config.toml
n_kv_head = 4
d_mlp = 896
activation = "gelu"
norm_place = "pre"
norm_eps = 1e-05
rope_base = 10000.0
lr = 0.00929
beta1 = 0.9
warmup_steps = 200
schedule = "wsd"
decay_shape = "sqrt"
final_lr_fraction = 0.1
Each number is 128 + 32 x the weight over its row's rms, rounded and kept within 0 to 255. Layers, rows and columns count from 0. The size above them is the row's rms in percent of the matrix's.

# layer 14 MLP down, 224x896, rms 0.0561, rows 106-159, columns 384-511
size [ 97  97  96 104  98  97  95  97  99 100  96  99  98  98  95 101  97  99  99  97 101  94 104  95 104  96  96  99  97  94  95 103  98  94  98 101  95  95 118  95 103  98 101  97  97  95 100  95 100 101  96 101 104  96]
[[177 135 136  96 133 155 114 111 142 148 166 117 139 166 105 173 181 149 152  95 130 108 137 161 162 129  81 140 100 155 128 128 125 133 162 178 116 114 111 137 168 137 142 127 168 168 149 126 155 158  72 104 139  84  68  91 131  86 111 121 116 134 140  93 115 170 167 142 103 140  88 152 114 145 149 136 119 111 168 173 150 109  53 112 106 114 160  73 147 201  92 123 190 103  93 190 126 111 118 124 139  76 121 121 160 132  75 133 162 102 131 135  74 148 109  89 115 118 142 138 134 151 133  97 117 163 183 186]
 [100 140 128 201  93 100 129 102  73  73 118 108 144  86  79 126 156 143 155  87  65 181 122 137  72 116 173 103 120 131 115  80 167 148 133 110 140 119 172 139 134 141  67  87 150 110 161 126 119 175 159 136 143 140 124 162 155 155 109 140 137 114 178  96 129 180 117 109 154 115 152 110 112  74 128 130 144  95 129  87 113 153 160 104 111  60 189  72 130 143 123  72 147 166  92 143 120  59 106 153  92 151 144  92  71 153  92 165  98 155 142 111 158 111 110 125 126 130 169  76 144 135 118 129 104 102 178 182]
 [129  86 126 154 125 164 143 137 117 139 131 131 182 114 176  67 136 133 158 106 102 137 129 220 141 145 142 144 176 153 142 150  98 134 198 121 110 103 126 165 128 167 109 136 116 121 136  67 129 170 183 134 110 126 166  13 152  82 128 188 108 140  94 105 128 150 161 158 137  96  91 165  87 165 157 133 149 120 135 102  73 100 197 110 154  82 160 163 137 126 135 127 121 113 151 190 109 146 180  97  93  76 147 145 129 163 117 121 114 168 124 134 128 118 124 112  92 105 106  89 153 137 129 131 143 181 120 157]
 [125 110 137 168 129 127 122 108 130 119  89  79 144 121  96  81 151 158  80 124  99  80 192  97  83 152  97 123 144 111 108 115 168  42  94 152 197 191  88 189 104  97 211 131 163 143 137 123 110  84 172  88 156 117 167 102 169 142 167 114 125 119 137 148  98 168 114 130 117 150 139 106 155  92  91 151 140  81  90 117 173 158 114 145 124 127 108  86 110 124 216 184 134 154 123 104 157 133 183 124 150  93  51 120  71 131  52 105 199 106 126 147 117 131 139 154 121 138  94 132 163 178 146  84 122 145 101 148]
 [186  94 118  93 118 141 139  88 114 169 141 115 131 137 152 144 148 170 112 114  96 116 127  88 140 143  96 117 149 152 104 209  95 170 133 118 113 108 136  65  96  93 103 118 100 102 119 121 133  50 110  96 159 125  98 131 153 135 130 133 157  81 142 140 112 180 166 104  71  76 138 111 162 139 209 141  73 130 162 117  96 129 145 156 114 116  96 186  81 123 154 140  77 142 134 156 127 130 100  99 121 125  72 115 113 129 104 108 129  86  83 136 158 146 109  98 111 116  75 118 173 123 100 122  98  84 122 154]
 [ 76  90 114 168 132 191 121  81 148 147 143 140  89 139 122 118 142 115  69 184 141 146 120 157 113  55 140 107 107 207 139 145  94  63 110 124 103 152 109 149 168 107 140 143  99 184 150 142 143  82 122 103 118 106 133 126 121 137 146  93 180 150 134 139 136 110 131 108 135 124 100 103 116 142 150 128 114 142 129  92 149  88 139  68 180 110 135 174 139 158 125  76 133  83  96  54 132 125  81 123 123 141 135 113 137 137 167 113 115 125 191  99 113  97 168 137  49 154 137 110 142 152 149  96 100  88 166 139]
 [119  65 174  92 144 104 103 132  85 174 188 103 129 122  94 166 139  97 144  97  96 127 120 142 127 110 106 157 150 133 139 114 138 138 137  99 164 150 102 162 199 154 115 204 118 144 106 137 132  65  70 209  86 110 123  86 119 126 141 134 143 164 161 114  97 116 134  31  86 115 108 128 127 113 133 118 136 167 142  79  73 142 155 157 174  76 109 128  77 104  98 103 130 153 145 123 113 111  97  87 114 130  82 195 158 108 155 109 131 171 121 162  95  92  64 107 157 120 168 155 110 125 107  95 173 130 108 144]
 [126 199 151 127 106 106 133 142 135  88  58 141 150 122  90  32 131 167 139 139 156 102 139 133  92 152 111 160  78  94 137 101 102 140 101 118  85  87 107 122 100 152 121 152  83  71  77 133 135  73  50  75 137 133  39 122 157 150 118  85 100 176 158 105 173 125 155 139 112 131 187 124  76  76 175 132 133 127 126 107  81 110   0  86  77 169 132  82 161 120  85 111 138 157 164 143 115 175 131 130 150  99 138 139 143 167 166 134  62  77 141  97 151 140  69 139 174 130 154 112 165 141  85 105 140  83  78 105]
 [145 145  99 141 158 102 120 112 203 103 161 164  92 193  88 121 109 140 134 154 119  60 162  96 138 132 102 180 150 155  87 101  90 119 140 163  57  71 136  77 100 139  78 101 171  68 179 107 162 158 181 181 155 107 193  93  77 121 137 128  83 107 122 120 116 115 131 125 140  99 164 121  89 110 138 131 133 141 136  47 127 114 102 117  64 130 188 183 120 126 134 148 163 138 134 175 181 136 151 134 110 119  87 128 125 105 122 113  90 171  97 131 161 178 104 137  81 121 174 124  85 142  90 145 181 167 114 120]
 [122 171 157 114 104 121 133  80 131  63  55 111 139 113 160 167 142 130 109 112 147 123 114 109 110 182 101 169 156  79 183  96 165 142 118 165 120  55 155  98 123 141 150 124 106  67 111 145 103  97 128 171 118 122  93 153 170 120 102  89 163 142  99 114 161 164 127 126 105 121  99  42  96 129  78 113 186 174 113 115 166  93  62 130 130 108 152 108 129 138 125  82 129 156 120 127 156 153 127 105 145 122 121 174 130 132  97 131  81 138 128 137 133 115 131 128  97 157 104 104 103  98 129 110 120 122 169 111]
 [161 128 125 182 136 145 126 140 148 122 119 120 125 176  87 122 149 110 150 118 138  92 139  87 165 151 177 157 141 132 161 154 180 130 171 176 128 147 161 100 166 106  79  67 112  80  65 101 110 160 158 105  86 118 120 140  77  58 142 155 116  96 129 109  99 109 124 129 108 128 107 122 179 107 136 158  87 113 126 168 126 100 160 114 134 113 134 157  97 104 139 174 113 129  99 107 168  92 147 120 124 162 144 123  91 133 138 178 177 109 128 162 100  53 150  66  98  87  97 168 153 128 140 107 116  89 104 135]
 [122 125  94 144 148 124 106 164 121 160 148  89 108 178 119 143 151 114 133  95 113 164 175 157 137 168 103 117 102 134  88  67 166 122 137 133 158 126 112 152 136 136  70  88 121 135 109 135  96 144 150  59  82 109 139 129 144 146 148 138 121 140  46 158 140 121 177 108 103 169 167  94  65 174 181  90  47 105 165 157 113 170  93  99 147  86  74 108 135 101 114  74 169 121 148  90  83 115 129 171 146 107  50 148 178 130 134 154 130 166 126 112 128 108  58 150  98 122 149  89  79 137 137  99  84  68 155   0]
 [116 145 142 139 101 114 114 163 134  68 137 154  99 112 111 149 184 111 101  98 173  81 131 127 170 113 116 134 101 134 125 174 140 217 101 169 100 139  80  57 112  87  78 115 105 134  98 150 100 134  97 140 160 165 141 121 151 100 138 132 159 106 204 136 140 114 138 128  99 114 119  98 126 126 110 105 131  26 130 123 135 152  63  95  79 127 157 146 109 137  74 112 133 139 142  92 103  84 157 153 152 102 150 135 163 104 145 154 130  89 117 101 123 104 189 121 150 139 117 108 106 145 180 161  95 142  88 153]
 [122 187 136  89 114 131 117 137  78 137 153 200 155 109 154  94 155 120 108 140 132  90 101 135 122  83 124 130 128  84 102 158  80  86 113 128 146 106 180 123  99 159  84 100 160  45 108 153 109 141  88 153 131  74 190 152 100 144  91 121  92  79 159  89 125  93 154  99 116 153 108 131 136  79 179 130  93 146 114 100  90 154 114 105 116 217 105 137 134 170 153 156 158 136 175  49 111 120 130 138 148  94  74 156 141 124  88 166 217 168  81 119 116 139 158 122 121 145 158 100 131 131  96  99 111 145  98 145]
 [160 129 128 165 124  65 157  98 108  84 172 121 135  85 115 131 138 152 145 122  87 101 160  83 123 113 128 148 123 154  91 124 162 125 127 160 164 131 130  70  99 118 152 126 182 107 139 119 153 115 147 189 140  81 132 167 116 114 110 129 158 115  84 151  65 138 150  92 132 133 131 171 105  98 140 115 118 210 103 154 160 109 145  72  24 106 148 170 126 158 225  96 118  97 113 130 168 158 176 146 164 138 149 192 151 194 150 167 130 133 104  93 129 114 137 116 161 124 128 122 120  72  97 151 125 133 139 139]
 [153 112 149 117 125 149 114 137 170 151 169 104 143 182 136  82 112 134  91 166 130 132 125 163 150 181 130 101 140 125 177 193 172 113 214  77  92 147 202 141 102 149 143 110 145  85 104  80 151 130 149 173 143 120 113 109  88  98 113 186 126 162 106 112 132 184 134 116 139  89 156  42 108  94  87 151 119  87 169 137 174 207 175  95  77 118 106 170 174  86 141 136 145 119  64 185 169  78  91  67 141  73 136 123  75  90 153 168 127  89 128 100 153 156 124 138  91 112  80 150 111 122 134 133 139 117 140  99]
 [132  43 100 162  57 137 167 107 122 155 157 126 178 104  60 173 150 164  61 134 157 170 137 147 132 112  69 169 119  96 136 126  79  78  53 113 116 124  75 124 177 134 178 150 128 111 115 143 132 167 113 144 187 113 157  83 145 170 171 131 131 111 129 138 134  99 165 135 156 134 133  75 143 117 113 123  97 155 115 158 197 138 151 138 188 153  95 157 110 128 131 109 137  59 105 130 122 206 110 115 123 167 116  78 134 103 169 134 105 127 145  68 134 120 103 171  98 125 163  95 175 199 118 171 104 148 130  89]
 [104 121 168 137 124 149 114 164 111  81  43 109  90  99 150 142 157 127 118  93  92  19 163 160  96 143 173 119 150 137  75 114 195 133 124 129 146 160 197  60 140 184 148 112 143 141  97 138 133 142  92 110 140 111 120 162  91 148 150 122 108 143 122 149  95 111 120 108 146 119  60 209  96 140 106 115 131  63 129 117 113 114 136  80  71 145 172 151 133 156 117 147 136 140 111 107 104 161 166 132 102  86 121 108 104 197 143 100 126 179 129 158  98 143 128 116 107  94 155 135 191 161 167 106 210 170 114 155]
 [ 81 113  32 131 178 146 179  69 121 148 108  80 159 127  91 107 169 187 133 159  93  83  98 141 133 134 180  94 174 153 114 122 133 140  70  81 123 137 134 108 132 167 125  97 134 112  75 117 151 117  75 177 113 136 117 110 148  66 152 103 107 140  84 137 158 168 138 177  93  89 133 133 160 104 134 146 160 156 135 144 127 139 146 101 165 165 171 171 135 117 174 149 119 122 186 137 122 104 119 150  58 134 125  98  95 108 102 174 157 146  77 120 140  91  64 131 142 130  70 129 138 126 103 119 111 144  93 122]
 [129 107 136 110 139 111 121 146 131 113  86 158 128 103 132  90 153 152  98 192 151 130 136 184 162  40 139  82 136 125 125 168  98 167 110 144 131 142 104 189 104 134 127 170 170 111 147 142 127 207 150 171 132 145 115 102 188 152 146 113 135 136 132 164  96  85 107 108 126 189 118  79 138 116 144 134 148 192  44 139 129 126 109  98  97 116 122 126 148 130 135 123 101 132  67 103 123  93  72 130 134 109 137 127 101 117 143 129 130 125 131 128 151 138 143 173 152 137 128 134 161  89 137 147  98 119 138 104]
 [ 41 113 143 113 125 154 104 123 146 131 182 130 127  50  66 153 200 164  86 177 115  87 144 117 119 150 172 137  93  99 101 179 130 183 122 167 122 115 126 165 138 175 132 107 148 135  96 154  85 155 145 112 104  97  94 165 121 150 181 127 129 121 152  81 138  84 134 186 151 147 141 167 122 118 106 139  76 168 183 107 107 140 106 133 200 130 113 120 100 136 163 109 128 126 148 100 110 145 119  93 144  39 176 162 134 119 127 127 162 144 155 115  86 133  99 153 112 138 146 158  97  74  88 133 181 148 154 158]
 [ 76 143 104  81 153 193 132 116 202 163 123 149 112 122 212 121 183  97 167 138 111  88  88 145 113 126  86 136 130 153  88 171 118  72 144 148  89 142 112 185  98 140 122 152 137 122 170 146 149 113 129 162 179 104 147 201 157 165 120 117 150 148 171 141 120 205 107 149  97 137  52  95 152 135 113 117 143  59 131 103  93 159 172 131 128 136 115 145 166 106 109 138 187 105 141  75  86 166 136 163  74 149 171  98 130 159  79 126  77  46 206 163 170 139 164 183 115  86 154 169 132 179 127 115 127 175 100 131]
 [168 143 107 162 166 156 118 108 102 150 115 103 100  98 106 157 110 141 164 123 123 113 102 107 146 122 137  83  87 168 133  60 119 152 135 162 147  94 123 148 114  81  83 125 125 114  93  59  86 127 178 116 196  90 132 166 130 149 175 121 145 109 143  95 133  96 145 169 158  95  82 175 100 125  64 132 176 126 153  91 175 102 154 183 169 185 246 147 105  89 105 103 172  78 104 127 100  96 165 117  86 101  99 145 116 137 145 183  91 144 165  94 134  95 101  66 165 124 144 208 125 126 164  87  98 150  64  60]
 [ 71 160 155 120 123 160 123 178 135 136  64 144 122 103 115 153 134  98 133 119  96 165 155 134  95 157 114 176 119 156 160  90 125 146  99  87 186 110 181 125  97 115 173 165 114 106 103 102  74 193 183 117 121 131 103 138 165 109 107 102 168 113  80 171 126 128 122 212 141 109  85 112 131 163 166  40 167  64 138 131 112 137 154  83  94 105  95 136 151 138 179 135 128 174 144 175 163 109 118 166 120  97 154  78 126 115 146 159 136 148 146 102  89 103  74 101 145 127 156  96 100 111 163 152 109 113  90 124]
 [144 106 137 115 118 104 142 141 136 147 159 157 166 140 122  92 149 103  99 165 125  93  90 140 162  81 122 129 123  82 152 118 124 102 172 167 125 137 177 187 100 140 143 121 189 113  94 140 170 149 144 153 136 141 132 124  80  84 109  96 108 135 157 165 159  93 120 115 134 107  92 130 131  79  60 112 152 146 206 160  99 173 110 122  92 122 146 174 165  96 213 109  97  74  99 156 134 122 137 130 133 137 132 125 104  46 161 131  78  81 152 135  68 104  84 125 120 150 183  76 120  97 171  81 125 129 157 171]
 [122  93 125 103 190 166 155 125 134 148 129 158 127  95 150 202 137 114 119  92 132 165 102  77 132  58 153  89 103 143 142 136 166 171 151  87  80 100  56  96  83  75 153 164 147  79 141 123  70  87 137 106 114 130 147 112 189 119 111 130 173  87 177 115 165 109  79 137 140 159 145  94 115  94  98 132 171 160 149 170 125 124 191 108 153 120 146  87 136 167 170 110 106 123 100 199 137 100 114 131 119 100 121 148  77  96 119 121 117 104 108 115 157 101 134 140 198 155 190 126  90 138 151 188 175 146 124 144]
 [ 92 201 148 126 123  96 104 139 100 127 159 121  79 122 112 117 127  69 151  86 145 103 124  79 173  27 135 124 102 172 107 102 153  83  65 137 172 148 135 172 196 141 169 119  69 148 169 103 138  81  76 156 129 128 153 119 142 177 119 167  71 154 138 120 109 125 104 115  74 169 112 138  98 186 100 152 165 155 106  87 122 150  89 150 151 137  89 184 165 123 122 111 132 173 104 157 143 129  98 223  82 167 112 186  90  98 142 164 116 150 107 114 178 116 158 127 137 127 134 158  96 170 131 169  83 141  69 123]
 [140 113 121 121 104 137  79 140 125 160  78 110 125 122 105 137  20  91 144 122 144 101 147 151 131 146 115 161 137  89 137 211 127 168 127 117  84 114  72 135 121  90 137 150 120  68 109 152 175 160 137  81  99 138 124 134 181 154 120 166 167 133 145 110 141 145 121 141 124  54 171 100 182 114 120  99 105  44 129  93  89 150 147 161  98 143 101 127 146 119 103 114 143 142 113 125 138 153 200 142 115  91 119  82 186 137 146 158 158  99 178  76 101 105 150 205 144 128 146 132 122 146 131 107 136 126 128 137]
 [123 165 118 167 141 159 115 106 109 122  97 125  77  67 174  97  73 149  92 102 165 190 120 130 168  77  76 174 142 150 138 166 181  92 181 118 149 145 104 159 132 147 178 188 141 120 115 154  63 151  99 146 137 108 156 179 152 166 142 137 145 123 119 142 128 155 165 116 195 104 151 119 122 132 170 115  97 150 120 108  79 153 153 159 178 126 108 148  93 104  60 127 132 152 140  82 220 119 139 103 165 158 117 112 155 136 175 108 185  89 125  76 124 103 188 173 108  86 112 126 128  87 176 110 150 143 108  79]
 [164 158 143 148 105 117 163 115 176  53  84 131 137 156 162 118  80 179 127 157 152 152  98 156  72 125 125 182 187 158  46 145  83  99 137 136 109 173 194  93  90 185 140  36 172 150  95 129 175 159 159 162 116 106 102  83 147 154 150 171  86 132 126 128 154 162 120 131 126 112 128 136 119  84 117  52 121 134  72  71 105 129 171 110 110  74 107 154 155 132 125 123 130 144 154 110 120 162 110 155 152 158  92 192 106 182  70 128 133 180 129 147 127 108 135 134 109 120  85 197 146 136 135 122 172  98  67 149]
 [132 103 145  62  99 163 150 188 102 116 175 168 135 165 193 118 185 158 165 128 109 131 143 123 120  93 133 109 111 123 125 157 135 152 142 112 136 181 146 128 101 124 131 181 102  88  94 174 147 174  79 198  61 114 108 157 199 127 144  92 143 114 123 154 149 126 151 173 116 157 167 109  95 142 117 115 206  69 170 118 120 134  86 130 137 160 147 145 160 133 106 180  62 103 147 150 135 141 145 172 160  70 122  82  76 136 167 117 158 143 140 128  94 132 157 160 121 144 173 145 152 133 135 111 181  74 139  87]
 [104  94 107 134 139  35 185  79 130 125 119 138 109 131 205 118  68 135 146 111 151 106 115  93 118 104 116  99 155 159  77 108 110 197 116 138 122 145 137 130  99 148  88  74 122 115 179  65  81 143 200 181 134  97 104  99  71 113 126 162 118 108 153 132 153 138 147 158 122 180 135 142 140  75 100  92 172 121 132 164 104 107 119  86 179  98 103 101 170 123 159  74  90 113 111 141 107  72  72 153 172 148  90  74 129 126 102  94 119  84  94  97 146 116  84 145  89  91  75 147 140  86  98  82 168 138 128  95]
 [136 113 120 138 123 111 123 165 105 161  96 151  82  85  90 114 136  65 161 134  96 127 145 105 120 100 187 223 137 150 141 124 171 195 116 104 167  63 162 181  76 136 117 177 161 113 126  86 126 129  91 113 164 114 116 151 141 102 127 138 106 170 146 144 123 105 113 154 156  85  92 161 106 124 121  94 116 151 137 184  94 181 158 105 148 144 133 151 140 127  89  88 145 122 146 112 172  96 125 125  78 143 183 130 100 141 145 122 169 137 136 128  99 104 100 145 123 123 159 147 188 118 137 106 105 151 132 109]
 [146 117 123 121 115 113 158  87 117  48  88 124 222 145 123  90 129 178  87 133 115 125 134 153 123 157 112  95 135 132 156 172 133 112 117 117 117  98  63  86  93 144 109  86 141 126 109 107 111  75 169 159 144 129 142 142 161  70  62 124 159  71 150 137 123 121 102 136 167 126  93 138  83 141 114 167 114 123 140  97 109 122 117 139 161  93  70 150 126 151 134 112 136 122  66 114 111 100  86  65 123 101  75  89 150 109 121  79 105 110 114 126 115 117  96 148 163 137 147 120 212  94 123  71 121 110 132 112]
 [166 131 144  87 138 144 154 140 144  93  74 170 140 115 114 141 172 108 132 147  85 171 167 113  97 106 113  63  74 142 201 162 109 190 108 133 130 132 150 240 152 159 104 188 163 184  91 106 154 175 136 123  88 144 153  91 136  94 122 111  64 104  94 142 121  52 132 194  92 163  82 146 124 110 186 156 161 185 138  96 160 138 112 108 144 138 179 133 131 184 166 107 121 165 134 105  80 175 178 122 148 209 166 124 114 171  67 126 139 152 173 104 131 173 153 145 111 130 141 148 110 161 122  85  96 125 134  74]
 [127 152 165 121 138  60 101 116 120 131 168 198 128 146 113 146  56 147  88  85 150 192 129  76 102 135 150 110 139  88 173 190 135 105 156  78 151 123 170 126 129 102 183 147 126 175 147 125 185  84 141 113 110 102 152 132  83 122 113 142 117 119 112 109 150  84 146  86  74 120 133 117 141 122 167 169  73 170  76 100 147 124 107 145  69 115 164 116 163 112 128  96 120 163  99 124  96 154  79  53  77 137 134 139 100 168 137  91  71 109  94 150 124 104 150 135 117 140 122 167 178 152 120 141  91  99 146 124]
 [120 144 175 122 123  84 148 151 179 132 103 204  81 153  82 158 134 102 126 126 147  93  73  80 121 116  71 160  83 151 109 102 157 142 112 109 113 157 153 142 166 105 116 147 165 150 105  97 159 137 139  70 135 146 136 152 131 140 138 147  85 114 159 106 103 100  91 149 108 102 165  95 133  90 103 211 116  90 135 163 182 139 188  99 157  93  95 118 112 143  83 179 109  76 170 176 104 185  69 180 147 104 170 123 107 118 122 155 151 152 114 110 153 189 157  92  70 150 129 113 147 177 109 175 161  73 129 167]
 [102 168 134 112 140 133 123  46  94 116 115 148 113 155 122  71 113  84 160 158 118 111 153 101 166 184 110  90 149 105 143 113 108 119 188 134 104 125 131 125  91 155 138 123 107 174 121 148  72 139 130 177 169 139 111 140 115 170 111  49  95 106 156 142 150 104 100 107 122 138  90 132 100  96 108 143  91 154 139 146 149 175 217 122 165 116  77 103 133 110 128 139 171 153 104 148 154 181 112 142 128 134  93 159 102 160 143 170 151 115 137 111 137  61 156  73 152 151 114 109 132 149 134 140 134 113 115 165]
 [155  81 136 185 108  85 152 196 142 141 161 115 147 115  99 158 106 141 149  79  84 115 179 130 148 136 116 140 147 142 154  81  95 152 126 129  66 143 132 145  99 142 136 124 120 129 120 167 154  88 168 184 126 130 211 105 101  67  73 140  83 135 162  94 105  91 162 129 105 105  74 147 117 127  67 138 126 125  99 171  96  96 132  88 163 159 158 107 195 131  87 143 115 128 135  91  96  98 116 182 109 136 104 109 137 149 169 175 109  57 108  74 159 156 154 135 119 115  68 137  94 129 147 140  95 129 212 115]
 [103 153 148  84 155 135 136 122 148 156 112 106  64  90 139 172 107 135 135 118  96  41 168 142 175 164 131 109 178 134 101 163  82 151 107 138 142  91 134 104  97  95 157 101 145 109 125 111 163  66  82 116 121 102 146 129 102 143 157 150 161  93 150 163 124  91 116  94 127 106 125 102 158 127 150 170 173 118 130 172 142 191 161 114 131  65 159  86 109 160 171 122 124 176 154 118  95 155  78 124 145 101  94 118 141 203 101 161 143 124  85  94 117 108  86 124 178 123 110 176 170 138 108 127  53  72 154  87]
 [ 70 159  45 189 124 185  89 130  99 106 124 118 152 143  97 118  98  97 143 134  93 191 125 130 138 198  76  44 147 146 155 125 150  74 184 119 144 144  94  83 160 111 125  97 174 130 127 143 201 124 154 114 121  96 113 136 191 184 172 213  93 144 105 166 121 125 185 155 137 145 106  90 139  76 116 113 120 121 120 113 152 120 105 148  93  85 118 119 130 120  87 128 153 137  98  95 140  60 118 126 160 103 168 140 133 176 117 156 130 130 140  80 122 121 126  89 135 141 144 131 146 136 179 124 134 181 145 114]
 [101  85 125 146 146 167  88  97 126 112 124  80 125 140 149  96 148 124  69 107 128  91 143 101 126 121 136 147 148 102 132 141 123 129 108 141 125 150 132 186 119 144 122 158 143  99 112 205 166  94  99  89 149 109 126 149 129 139 113 127 134 152 107 137  99 112 167 109 116 173  70 162 103 184 188 174  78 125 112 163 121 192 106 152 157 154 108 137 208 133 156  73 132 157 143 196 129 112 148 195 140 158  95  87  77 174 109 155 138 104 109 139  75 130 163 140  78 170  82 138 170 115 141 147 123 161  92 131]
 [175 154 134 177 133 101 112 134 108 130 118 101 196 112 193 141 141 125 144  91 143 143 132 140 128 117 216 119 149  85 104 125 130  97 123 197 157 131 112 124 172 101  90 176 161 130 186 148  58 151 127 136 133 137 137  94 137 154 142 113 166 104 130 159 128 170  88 110 166 112 102 132  54  86 148  70 153 110  97 145 119 106  92  61  98  94 147 107 113  74 109 146  97  96 159  98  90 150 109 168 142  86 127 184  96 104 100 144  93 215 181 142 146 156  81 177 160 139 124 108 127 129 129 137 160  63 118 122]
 [103 144 160 147 117 117 162 105  82 132  78 161 149 160 129  93 175 117  97 111 128 117  96 138  70 125  94 121 164 192 170 145 125 150  75 122 125 107 150  98 173 107 133 170 111  69 158 115 173 134 106 138 118 172 183 126 160 132 107 167 121  76 140 119 108 125  96 156 149 175 172 129  83 110 127  92 128 174 173 158 158 123  92 135 133  75 170 119 130 107 156 145 111 132 155  99 121  65 184 178 182 136 168 163 109 153 177  42 176 156  82 105 134 133 129 118 175 135 136 137 135  67 108 103 103 115  65 114]
 [169 101 141 136 130 113 101 138 112 165 126 152 145 103 114 107 100 133 147 112 151  86 135 153 158  95 148 168 100 115 198  97  88 136 120 128 142 118 145  82  86 133  85  79  80  96 125 149 139 119 135 106 143 127 108 115 148 100 129 157 138 138 147 115 179  88  59 125  75 121 110 181  46  79 117 149  95 106 145 138 180 111 147  98 120 137 115 142 174 118  48 132  99 163  42 114  76 119 184 164 122 153 139 138 151 175 110 146 101 194 131 156 112 119  72 127  99 137 124 111 161 120 122  94  91 146  80 166]
 [130 129 115 109 122 132 140 173 160  95 196 137 149 155 167 184 134 132  74 149  83 158  78 137 112 139 201 141 127 161 101  85 139 186 184  99  92 104 176 158  42 130 139  68 113 151 145  95  80 103 129 144  97 136 103 146 124  97 109 215 168 189 144 107  96 144 102 118 125  46  62 125 157 158  92 118  40 135 142 135 159 139 147 134 141  96 127 119 114 110 102 126 152  72 114 158 188  75 133 154 122 162 159 113 107 162 132 133 127 146  93 182 146 198 178 121 104 115 144 124 169  77 123 149  90  99  90 119]
 [115 134 142 123  90 130 204 177 106 159 143  72 153 105 173  94 111 160 100 159  87 156  85 115 128 109 247 145 103 106 141 127 102 135 166 103  97 108 145 138 133 132 162 139 157 158 115 141 109  61 153 139 156 124 119 141 143  83 161 136 167 171 133 131 140 138 189 161 153  80 103 144 160 115 101 197 163 106 121 127 171 127 153 108 111 117 136  92  91 115 122 108 153 120 137 107 131  68 113 107 178 165 101 183  82 122 126  97 120 133 174 133  75 129 142 170 180 129 131 112 104 131 137  89 150 142  84 130]
 [151 103 112  93 137  49 161  91 158  97 163 154 148 103 155  21 117 125  77 128 148 111 131 180 101 116  37 114 137 114 156 167 118 110  69  75 158 154 121 127 121  88 153 145 138 122 130 126  97 156 156 112 148 167  78 124  95 129 111 117 130 101 175 138 173 149  67 137 112 157 129  84 127 166 105 160  82 173  67 163 133 117  64 134 133  79 138 162 108 135 131  70 132 114  96 178 164 100  84 167 142  58 184 157 116 152 120  80 127  90 115 112 152 170  68 151 138 128 121 115 133 115 111 128 114 131 156 118]
 [140 181  99  83 151 160  82 178 111 106 154 116 124  74  96 166 186 175  92 121 101 137 133 164 117 136  97 115  75 188 120 178  66 125 143 139 202 208 105 164 108 108 127 184 104 125 118 141 130 144 106 150 104 169 142 161 162 111 112 165 119 151 152 130  99 118 104 148 157 167 151 154 199 124  82 110 145 146 127 171 169 118 117 143 174 164 213 202 122 130 121 130  96 155 146 112  80 119 144 110 108 137 138 152 114 138 124 142 103 105 170 140 103 112  95  70 127 144 153 141 154 113 131  60 136  89 174 150]
 [116 138 119 114 123 106 114 148 145 116 116 156 120  58 134 111 157 117  14 108 113 119 136 142 143 144 166 106 129 106 180 112 152 139 145 255 157 104 159  87 173  50 138 141 139  83 105 158 118  98 113 137 124 125 129 124 139 172 135 113 144 182 133 150 141 129  96  68 104 106  89 145 144  95 117 159  94 141 147 134 186 112  82 147 116 138 138  85 138  77 126 161  95 125 138 145 131 157 126 115 148 121 143 187 173 105  86 118 143 108 209 119 130 141 151 100 118 125 111  67 100 154 146 194 112 147 147 131]
 [ 67  93  95  86 131 134 113  74 113 120 152 143 168 163  91 142  73 121 155  89 117  75 144 113 129 129 130 119 122  93 142 133 178  59 131 119 112 181 148  83 137 205  81 143 120  82 104 154 160  83 108 103 100 170 124 185 139  94 141 152  72 140 112 139 120 154 114  74 123  93  99  82  47 110 118  89 123 143 125 116 160 154 137 146  34 198 147 214 129 123 147 131 123 104  95 121 130 149 148 118 111  44 137 106  87 123 167 100 165 135  98 163 137 140 100 109 118 117 113 137 168 115 157  98 108 137  83 167]
 [154 153 103 205 114 146  83  64  89 178  90  80  94 158 110 155 133  66 152 114 133 126 166 130  66 125  71 112 126  70 212 105  98  92  49 175  67 121 130 186 114 218 148 123 119 190 109 139 163  90 196 178 105 130 136 139 101 149 136  96 185 152  90 146 213 117 141 125 101  92 114 170 114 116 151 147 176 163 105 102  96 121  86 118 149 102 100 135 107 128 122 113  83 151  96 154  82 145  92  76 174  68 129 138 161  86 168 124  80 148 148 138  95 107 145 158  71 123 162 155 150  81 117 103 125 142 143 105]
 [178  83 166 160  90 172 170 173 136 155 156 104 144 141 151 141 138 122 139 118 172 157 126  91 176  87 118 149 126 144 128  90  52 148  87 122 176 138 154  97  70 131 135  81  57 106 100 147 102 110 111  78 179 130 126  83  91 141 136 136 175  77 153 145 108 137 124 116 121 122 153 175  99 128 143  90 147  90 133  99  73 226 124  95 142 129 131 138 157 153  82 108 107  86 109 142 166  72 101 174 117 107 112 144  90 206 129 145 162 130 154 109 112 130 130 141 141 113 123 153 117 170 107  76 132 122 206 128]
 [188 161 111 147 136 133  44 163 124 182 216 124 121 158  54 110  84 151 125 191 109  60 123  86 112 132 164 135 132 105  51 117 107 139 153 139 119 123 136 156 129 102 140 108 166 134  92 170 178 151 116 116 135 132 111 144 196 123 170 121  90  96 170  98 122 193 131 114 136 128 151  77 121 163 165  94 154  95 118 205 122 124 141 103 148 128 160 182 126  82 123 126 114 119 102 133 146 122 129 111  87 113 178 106 131 158  92 117 117 188 110  93 112 109 104 196 145 159 170 158  92 181 103  96 141 138  78 102]]